From a checkpoint of a small transformer trained on Wikipedia.
Training: a variant of Adam for these matrices, 553M tokens, 8766 steps.
Each number is 500 + 25 x the weight over its row's rms, rounded and kept within 0 to 999. Layers, rows and columns count from 0. Numbers have three digits each. The size before them is the row's rms in percent of the matrix's.

# up: layer 2 MLP up, 1216x448, rms 0.0293, rows 827-845, columns 224-335
# down: layer 2 MLP down (transposed), 1216x448, rms 0.0286, rows 827-845, columns 224-335
# gate: layer 2 MLP gate, 1216x448, rms 0.0298, rows 828-845, columns 224-335
up827 078:468512568509532514547470455517518455485469495528456523487462541519527506500525520505521499514478501484469486475513499459526507495520551508501473478558457534477454524521464516470508479511509462487486541540467532518511499487555447543522489477484489492472490512462485494510518554495544547551508512501476512503501492476523503499471476486504
down827 074:517527499552473512524522503478523471493464519481504482521550531502448523494483500551495486497479496512484503540509469526515504529537543488506517518452446523504501522548491500463490451487482481446494515503486488510521449509491557523451504470495545457510482493549493519525507491498504524472495505469487484491489503517527533507508507528520
gate828 092:523488488486502509467473486482556474477433537497493489505467458511467470482459473478475530442547483482508491480496511492495494517516492506513431484482433517507502521508536494539484478518501527516479510528456494453483476500466498497516501501555534507487465436503511519529543481488468525512477499522512442507514541507522452501454501501509
up828 099:516509486475510509516546459533523478509506507531491484483483485485492471496501503472461495507502507477525506509524485458473502494501493488552440406482544488509513539518534508510486542478466477495524485550512507481535491513516522475535505472455490514499498532505501532475520509503487464488543477530506457484561531545487488538537495494513
down828 100:451497536525503447452523514426432459463498524477523475527550500514505509524491505508478488531482542496541473516486519521460523459515519520506519500526518492530485503499483499484522495535518477484488496468508538519515519528515501499499496535504495498467453527505466518498484539499548543527445521475486500532488492487524510500505487524490
gate829 105:478518462528500532449536514510474507500498485490484507484501513532521491546533482499489485519465517505502510495498523527501514509509500487491524522492474468460469515503524484451456486488497510477515531513520526549532503479505513504475536497511494477514520493556481480473489478526485476482520507503485506452507528534523486478554491476473
up829 096:517514480451495495486515542490545476493540524518504463569481524504463477506515477475486503476499521466531514525469532456484523532498482509525506535503506475515519526484494506464483464487506471491534502504498496516527490457500494509512515516508496521490520522538488471511519492500485469523486505517502543502509525495505494532518537483492
down829 104:522540464476463509510476537501545465467517502475526472465505461494511493482479502513514501449452474525514456548494468484495487473440477492492476473430476472499514510500539500471479493449505513477483553486463496467522416460474480524434548489508480508504487541472513490485505504494486528511531559502483504509499497529465537495468500464516
gate830 093:541509508499491490490461520503474507472457466486543489508537474508487467503493517517509485500515497489508484521506561511528524525522445500531444483484464568505537555545483495506432482462514446490534499491536527478551511505512535509473508514527501504458442433516500473501490452490483478521486489542515489469514490510481514531494488487486
up830 093:526505548477525533483515514518493503508513454504530498510472505461517493488491509490491466535497509477500492482465556523468519498543450489462488493522475514446515523529523526520485493483472469500494486465490514465507523500532543461502496532490482501461495467498509472519451475496425493516468532499479474474512503495510491485486498471509
down830 098:508482511521485508522489486491536492491510473529483485520467551450532467495501488466488541509479480457480592492492493518486502483495491526513523489500501467475523540505548480478493502504498541537476493501489484469490512496517477466527508536500506491505513520486517495459495463483563530479472528492502502469497516506501500519555515529549
gate831 077:484476510487543492501503512507499484517460452543488510494467493468497482499524530500488509482547534503520498497484473507496510559512525506515499551481512524485498498557477484495534461592531514460487576516503477465475519519483497520550484533521459517542494568483542522474510513556505467527547486497516476499535495484466521505492556453487
up831 072:494492477484491534478422512518522527515449529532507468533487473509468518493473536484481445469540510523501513508467478479516492522512502493521468546485483479500483463512506515531527510459502421479509547479515495505530522537464506492560462494491546517505476455473507536517541504543477474505523487479555495498477488511490442478513510503547
down831 075:536487508505495486464489504487500511472529520475537497485493509502447466527497515483517469516546480474489530506490485510474457529488517521518484518515495498485507514486512513526538526457483474530469498500554541525493502510529511511530536494501528464494494471572518487522462534481548501568501545498529497498525459487483484466508490540469
gate832 085:501518462490449477492516504532482548514503520440511491501516475505501500514498511529494496550459504535482488484500542493530461546493513502509480555516527479518523476493473503519469487482469507539486478535478534514480494552548507530505502469514522486540503426532501533489490468490579456471511501488501497509482479545489468505517498473509
up832 068:513474520474506520524524517490505484483486530506489483633474494492529503511476549493501488494512481487492517476517483479434501527487515488523549513491521552507477502475512467564566510510509533499519492529479486484517518495489478498525490479499452510493524451487501488488503501512448503512512497536521489514526527504462530504458504504486
down832 088:503495515497513507494525495513478517476506501498471461490480497493503510497502481520497493490461505484451458464536521503519553502439508502495500517511538493479523545524484553533473507498511508522530496502506510499525451489503497522478552517522520442496507564487486493525514480477466467504492483465483471532516474460513490483519521496545
gate833 082:538495474475492486487508509476512484509540535493514473489501480526547544505520486505524522496492512477475492496493470530481503455451541507532551522477473452525476508491485513462543512500491483508522496520531509586481515566494512527502493501515521483509517515520486528470507510502492515520534480479471530543497488508497533513461525540438
up833 082:483510484514510502519487499478499482476488474554537520534491461480529536486516524482498526493463507489473510491546507470501507540474499514488505489488493523525466482512546500447511487440478535526465469540502460484490513474461502464502481510492495563508513438491507489470510503474548472489534492492490529506461508490490503491489491486504
down833 084:449475529498468566542478466469499494419489517517542503478488496476516504520508464477540500485511484484560518495499546493455500493546515496494514543487502501534475489531519477499471470509512536486502511463518494496516531530494483467507532468509499526509519474500488486483524473475480463522513482480493513530496478491490473484473478471527
gate834 088:462514498511468497517551482471481494495495494491500525490551510514515504510511490508526506503497484493467515486487499443485473550481484524501526504441504487487505491508460483495483490568487472492507532525561487475469503469501486470498533524468461511534503489569479488502545470536481492499473501494456499492477496502490499499513523511521
up834 093:552486457518481489500474492514498499472498526499489478483469481461534485511525499477475533459545498460496501461526480532504528510492487510529473460488464501492455501480503482482551521448526501537462507463511527509499493510516502537475495494507552520539503454502502531524473504491499495518510487505491514498501495539485520517461502493483
down834 088:444478496478461473486509484504494533489494481501516504521514487517479551514455458490521586487524492494488462509501511517496497528541509574561509486498492495481493492522503512512506496489490494494502514491522504498460519508479497477477500522537528540500522493496507486476504560542516522492507520464503514518515493491493533512512538526489
gate835 052:461559535543447538498551508525510539522456501471513495507528494495519514525485510514500469511508498430490489524489451495497488463445471484497499600493500472526485500529520508482524465509502477505525535492486511477507522501515494481493510466505491526530480515516511521531487519519566522471534507482495561556485493500516504485508520504501
up835 053:537496544492519511527488496503483538479516503525500485533466474458511456490511473471499512508469515519506508503506533507493473505512522519468492495495604495501543466478499517501496498624498550529471482521492494526509490506508499493525533481487516471501538537506507527511490523487426455466535513555498449526508486446504514501467520480510
down835 052:519503520488535500488458515514493526528480474517468472493496481479480470514523480503512517529522411461458488519473525491503476464491484506503458484492513544484455489540489462532482504487477505511514488506529489489533498482535503456521472494456510515504507464537502500549502512514460553487507469544501462503522523503526501531528496514508
gate836 092:556512482527495504490518488521498479477480516538506514514511491495515486519477510507517553469507478462471494492502521526523529496489506504494446449494482535525496485519475508524448486564493498518467496498494503544478467480466492522459509522549501551492530497498466453465512499492557460523459506508518465511499484539514471520461511466454
up836 106:538516467529501526510474465518519444491472493509522420468463472463494492497492541490486512449496487482504519490516516530517499503605499506499487472547520491479495490492492523474511491473484536516455494508495498499503485484501490498442504508511513520481475499518505531474555540522508489513529480501500479553533485521498459527457494460508
down836 106:550503493489488482468496505477487512494492520512525536538520491530535527514460507509500451492462489506527488493491507522483450484497476467510516490521508492494518528473487472505486491529526541516508511481522506478533509526518526536480517528493506496505523517476485524497502524455549480505519499506523506490475490528526502498492510501469
gate837 134:494448514508487533557482500474466487457538501492492457513519488506524496503564489531522552504485493493502508491514500508505501489450519509472528530496511505535536528474541481486517498528514536535458520544488488531482500508510501467507480583496480521480501465512495554524481509495483516534473506504488478477511457490484525562439537518541
up837 126:497538473453526509476549513506531512517457535514467556569483552487497501524468554499531470500536500500514510509473517500461483527535527508525452490509488517480464443500467492495492466493519492498542484485495528474506495523518501507511524436475481489525548503452476477468516488511506521512494484513493514500503526504523454436539490493509
down837 125:486528485496536516473520489470508512531495521510495516529480543483499490485532536506500495521478504503506525493474480532455480500505519541506505477528564496477454507454474491501461464478506520507514468470490495468494472509474526502510532479500489472504496499496475492483510516488455512465532508497486480529511503467573474458517502461522
gate838 121:520507452527559513476512459476478490548509535483534523483515490538546491465493510508456491503483504480514493518520509493488476451496472512498629515508484511460513505476437489490530523461487505508503493540516552524509474581541495488486487492524445485518528462490491486439476516467471521485508514480426489529488518528497513503503455508501
up838 123:489455518532483493508459486507521523486538485493511530428460514467473485538495465508490518489485474503480510501457507512488509476504525493547451410501537543508488544538535510459477499457527505494501469515510489515459503484501525501506555539544539497505521530478519556501452513540481483469507528566498512501514483503488488486504499478517
down838 124:522512508490475495513486529518488470500487485496493531520492502513525524479482480475490505492495425528510533478489501482506519479550495609517475463472467490570477494490527495516508507499503523494498488493528480491459535506496470492480477492468503482546486501477505508473504532505480479481522494513580496504491550556504446506491489517509
gate839 099:504475490459520507469487507489506470517513510524517503485518513506538493472526496522507490513510490535455510510518521491538558426486481483482495519528516513493516487486508464501500479496509486501517464521473481500497499490462505523491505500526500479465491485516515471527486469493496494458510543547489543498526469501530491489499482505519
up839 087:482465472515531479501473513535540516514515448457530469584511556509523525559504480519543458495532455499523508530466523509492480491473474501499481495558531498507528470463561504509554512506495523491517493482484537513529544503480497486534493516476508523464492506510510468511503501497484507549463495538516516495445557467474492461514500498478
down839 098:479500482521495449459488535518543475471540509521499519497539501509525470492485526499522529430509518556465519494477482495459560466500466561478476517472506483485523462484504547497497539441491509511476508509501480535539504509498491459482476511516476497463514533460463523491540524492525510517524511492500545480482504496498505495520490495539
gate840 061:524502507523499493490485490510473506496533478504478438557497503475494488470525517502490457511509521541491495513518500474490483532493510501506537501508502525519532569464487514501499510449508489478483518514482497521471505476502480506528473451498503486492483518509508502511504457480506512499524540517483412484531526496510540489475477483484
up840 067:500526497507490513480514511505512447500483501453495504511495481511529510484523468482510469495498502485499494517546523483518549508466510491547486490540518521492539491488529477469531524532533528489487480531469523489485487479492518494492515528480446554479500440512540493493496479479497498518579475501471498441556503526501488477501483516502
down840 066:494451473532482488520459478497498516508512523518509527480519494511467450508464521496496528465525477533518522498520511487500530524487506475514488509491599505445525495534497522519478521484493454518524450500512551496538504489493503494513439498508501485472492527519485478487501473507535510502507487506493454498496487505488493468509474536490
gate841 095:504467490497485519457486509511484531525493536556491471486479512502518546491484525504547531458478467454517507520490541514512511508516485516532467492517488500483487427498506465508453480491502483474450512480544476502448498550495498517483526488506493534468503437485498501483491543492472509493530463489516529533447495459500520487530488519483
up841 084:464509501516490528531499495498423490501493486489512530484449507472494498508510545484509506524441501537432503521506532549456447475537494509499580503476491519522483498501450489510506492497553555523501542474492493487490530518537475503513580482471499490546481509493465518504420504496555501479478482500495485481514492491491551521481521460510
down841 096:510532493548505507509499452468477488492444485511517497497484505458496463511503524533484486514480533466503512516493526493487498534457507506432569535500549495524505490497515551483455501540469476485481493513514494516489460487520483549501508529539486475476507547501494453541464512515548530438460498477518497496478508450507505531522471473526
gate842 060:479491544506477461522492542472521518489531481453495490483519481534524519505459513498492507507499513528484493504482564524533503494501469511508475491483556480480486516495501514466527435461506520515482502481483463423485449509547510538471478509524483518506517527504516526481556530497542519538513516478523526513495503506503497470488515511489
up842 063:506476495507466517486518491519521516512448503481497515483527504524508524517521480490503551512542465469505504500516490467469484519511533493499557508500515481491503493448534480528468494512478505491509482490498486544489503516500439523476489504506493509485495500516493545551504508488435465497478459474433458527500512471492485540504497508573
down842 060:502495500486480485525498525522507489553527493490473458498497522513504524528539520488465517500498507456487521461521493529502494471472510456491529486517513505541477499495516449426496471484496482509498483533487551506491519487518489496488457480496501539533490494518535494513504492497478493493476488495503503470485500483500519547479567533557
gate843 066:492487504535531524440469484502528511504509484517498503488493506514513500550544511500527522498491475521534475484481486526552530512502519495479466505517509492525486516507509503448452471525472498504530479483480539483518458524510518533524468516522558489489476476457495509509501476495520482511483507474455473563486532491536486502438507531456
up843 072:526528439493474488523508512514474496497491506466503504566465519482493494485503493500502561492482537527470498531515460480464500488503491485532504528490455503492495472501513532542525518496469517500509436513481494526501496531468475473524531478514502541508540515479477498504487535516563486475456524524572450514480499487454510487516496488493
down843 069:458504502506486472511513508488462499482503533468481466487505506506502515494452474485518544514489505480450488520502512484466444521536536521495508519517523462455539421522495509468531532498510504493495499491539476508446503519569519461503503458482465476538510490484525487485491482520493503465497539513485489513461495518512449532491477507522
gate844 130:542503495475497512476478485501482468528515548495494512678527432482539488443488551465506486528549472485506503509502462532489505504486496509537493523519496494469495476500453467509555521496493502493510466487519476493498508510478472475525445458483484505516476467479479478481510540487505497502495500507536529517513494530500497514475494532474
up844 160:561539491473491522503524508503470514493522512562514492492519472542500533508520512516479501524473532567536487484517460522485480510507524486494478511493504506459459485522483515556504491503465522495474493494520516542477551496494489490523487467467467472516527504529487476468486514515503453502537483529477471491489524530503471488463469493499
down844 148:481519522515498500510502521528495514476481518535502470467491519457490481533494484508506479498488517542472501531519508484483497489478511495475464514468490478476539536556483505515485517519483489541521467486494517485526500473505508472486509532501496517508480487506525492499489503500478464488487487431428508510493454498515478492554498496547
gate845 133:545477537541515486460512528443495502506512497505532507534499479485496552512486503528487482511504506473482506503492462552521480520519502548467489533544502511480480476454482507521493472506536513502452497489474487532528532469495475518490456519500492527492479476485487511550507536480480528492498488470481502544520434466506516519526500492497
up845 129:468514460443491515529462469527505501479492502492484496480496504526513446478517512465521507486480479521531493498482535462488498491482501485536510474468494493541492529541499476474502518484465486488552496518516506452489450553502527474509523489494498482503532528505524520449507482508500472504520511524508506469493541515500473478468507506520
down845 122:470514474478472489520496501479469482483452473489504475544555485516509447502492494478497492457519467525538442501507471477491476513500502547525488485492483507517483519521495475479514498465499484472500511481514504470507503501509510533472531477513497525489524538501522498485501487491484469492538504510542488512523527518478488506456481468537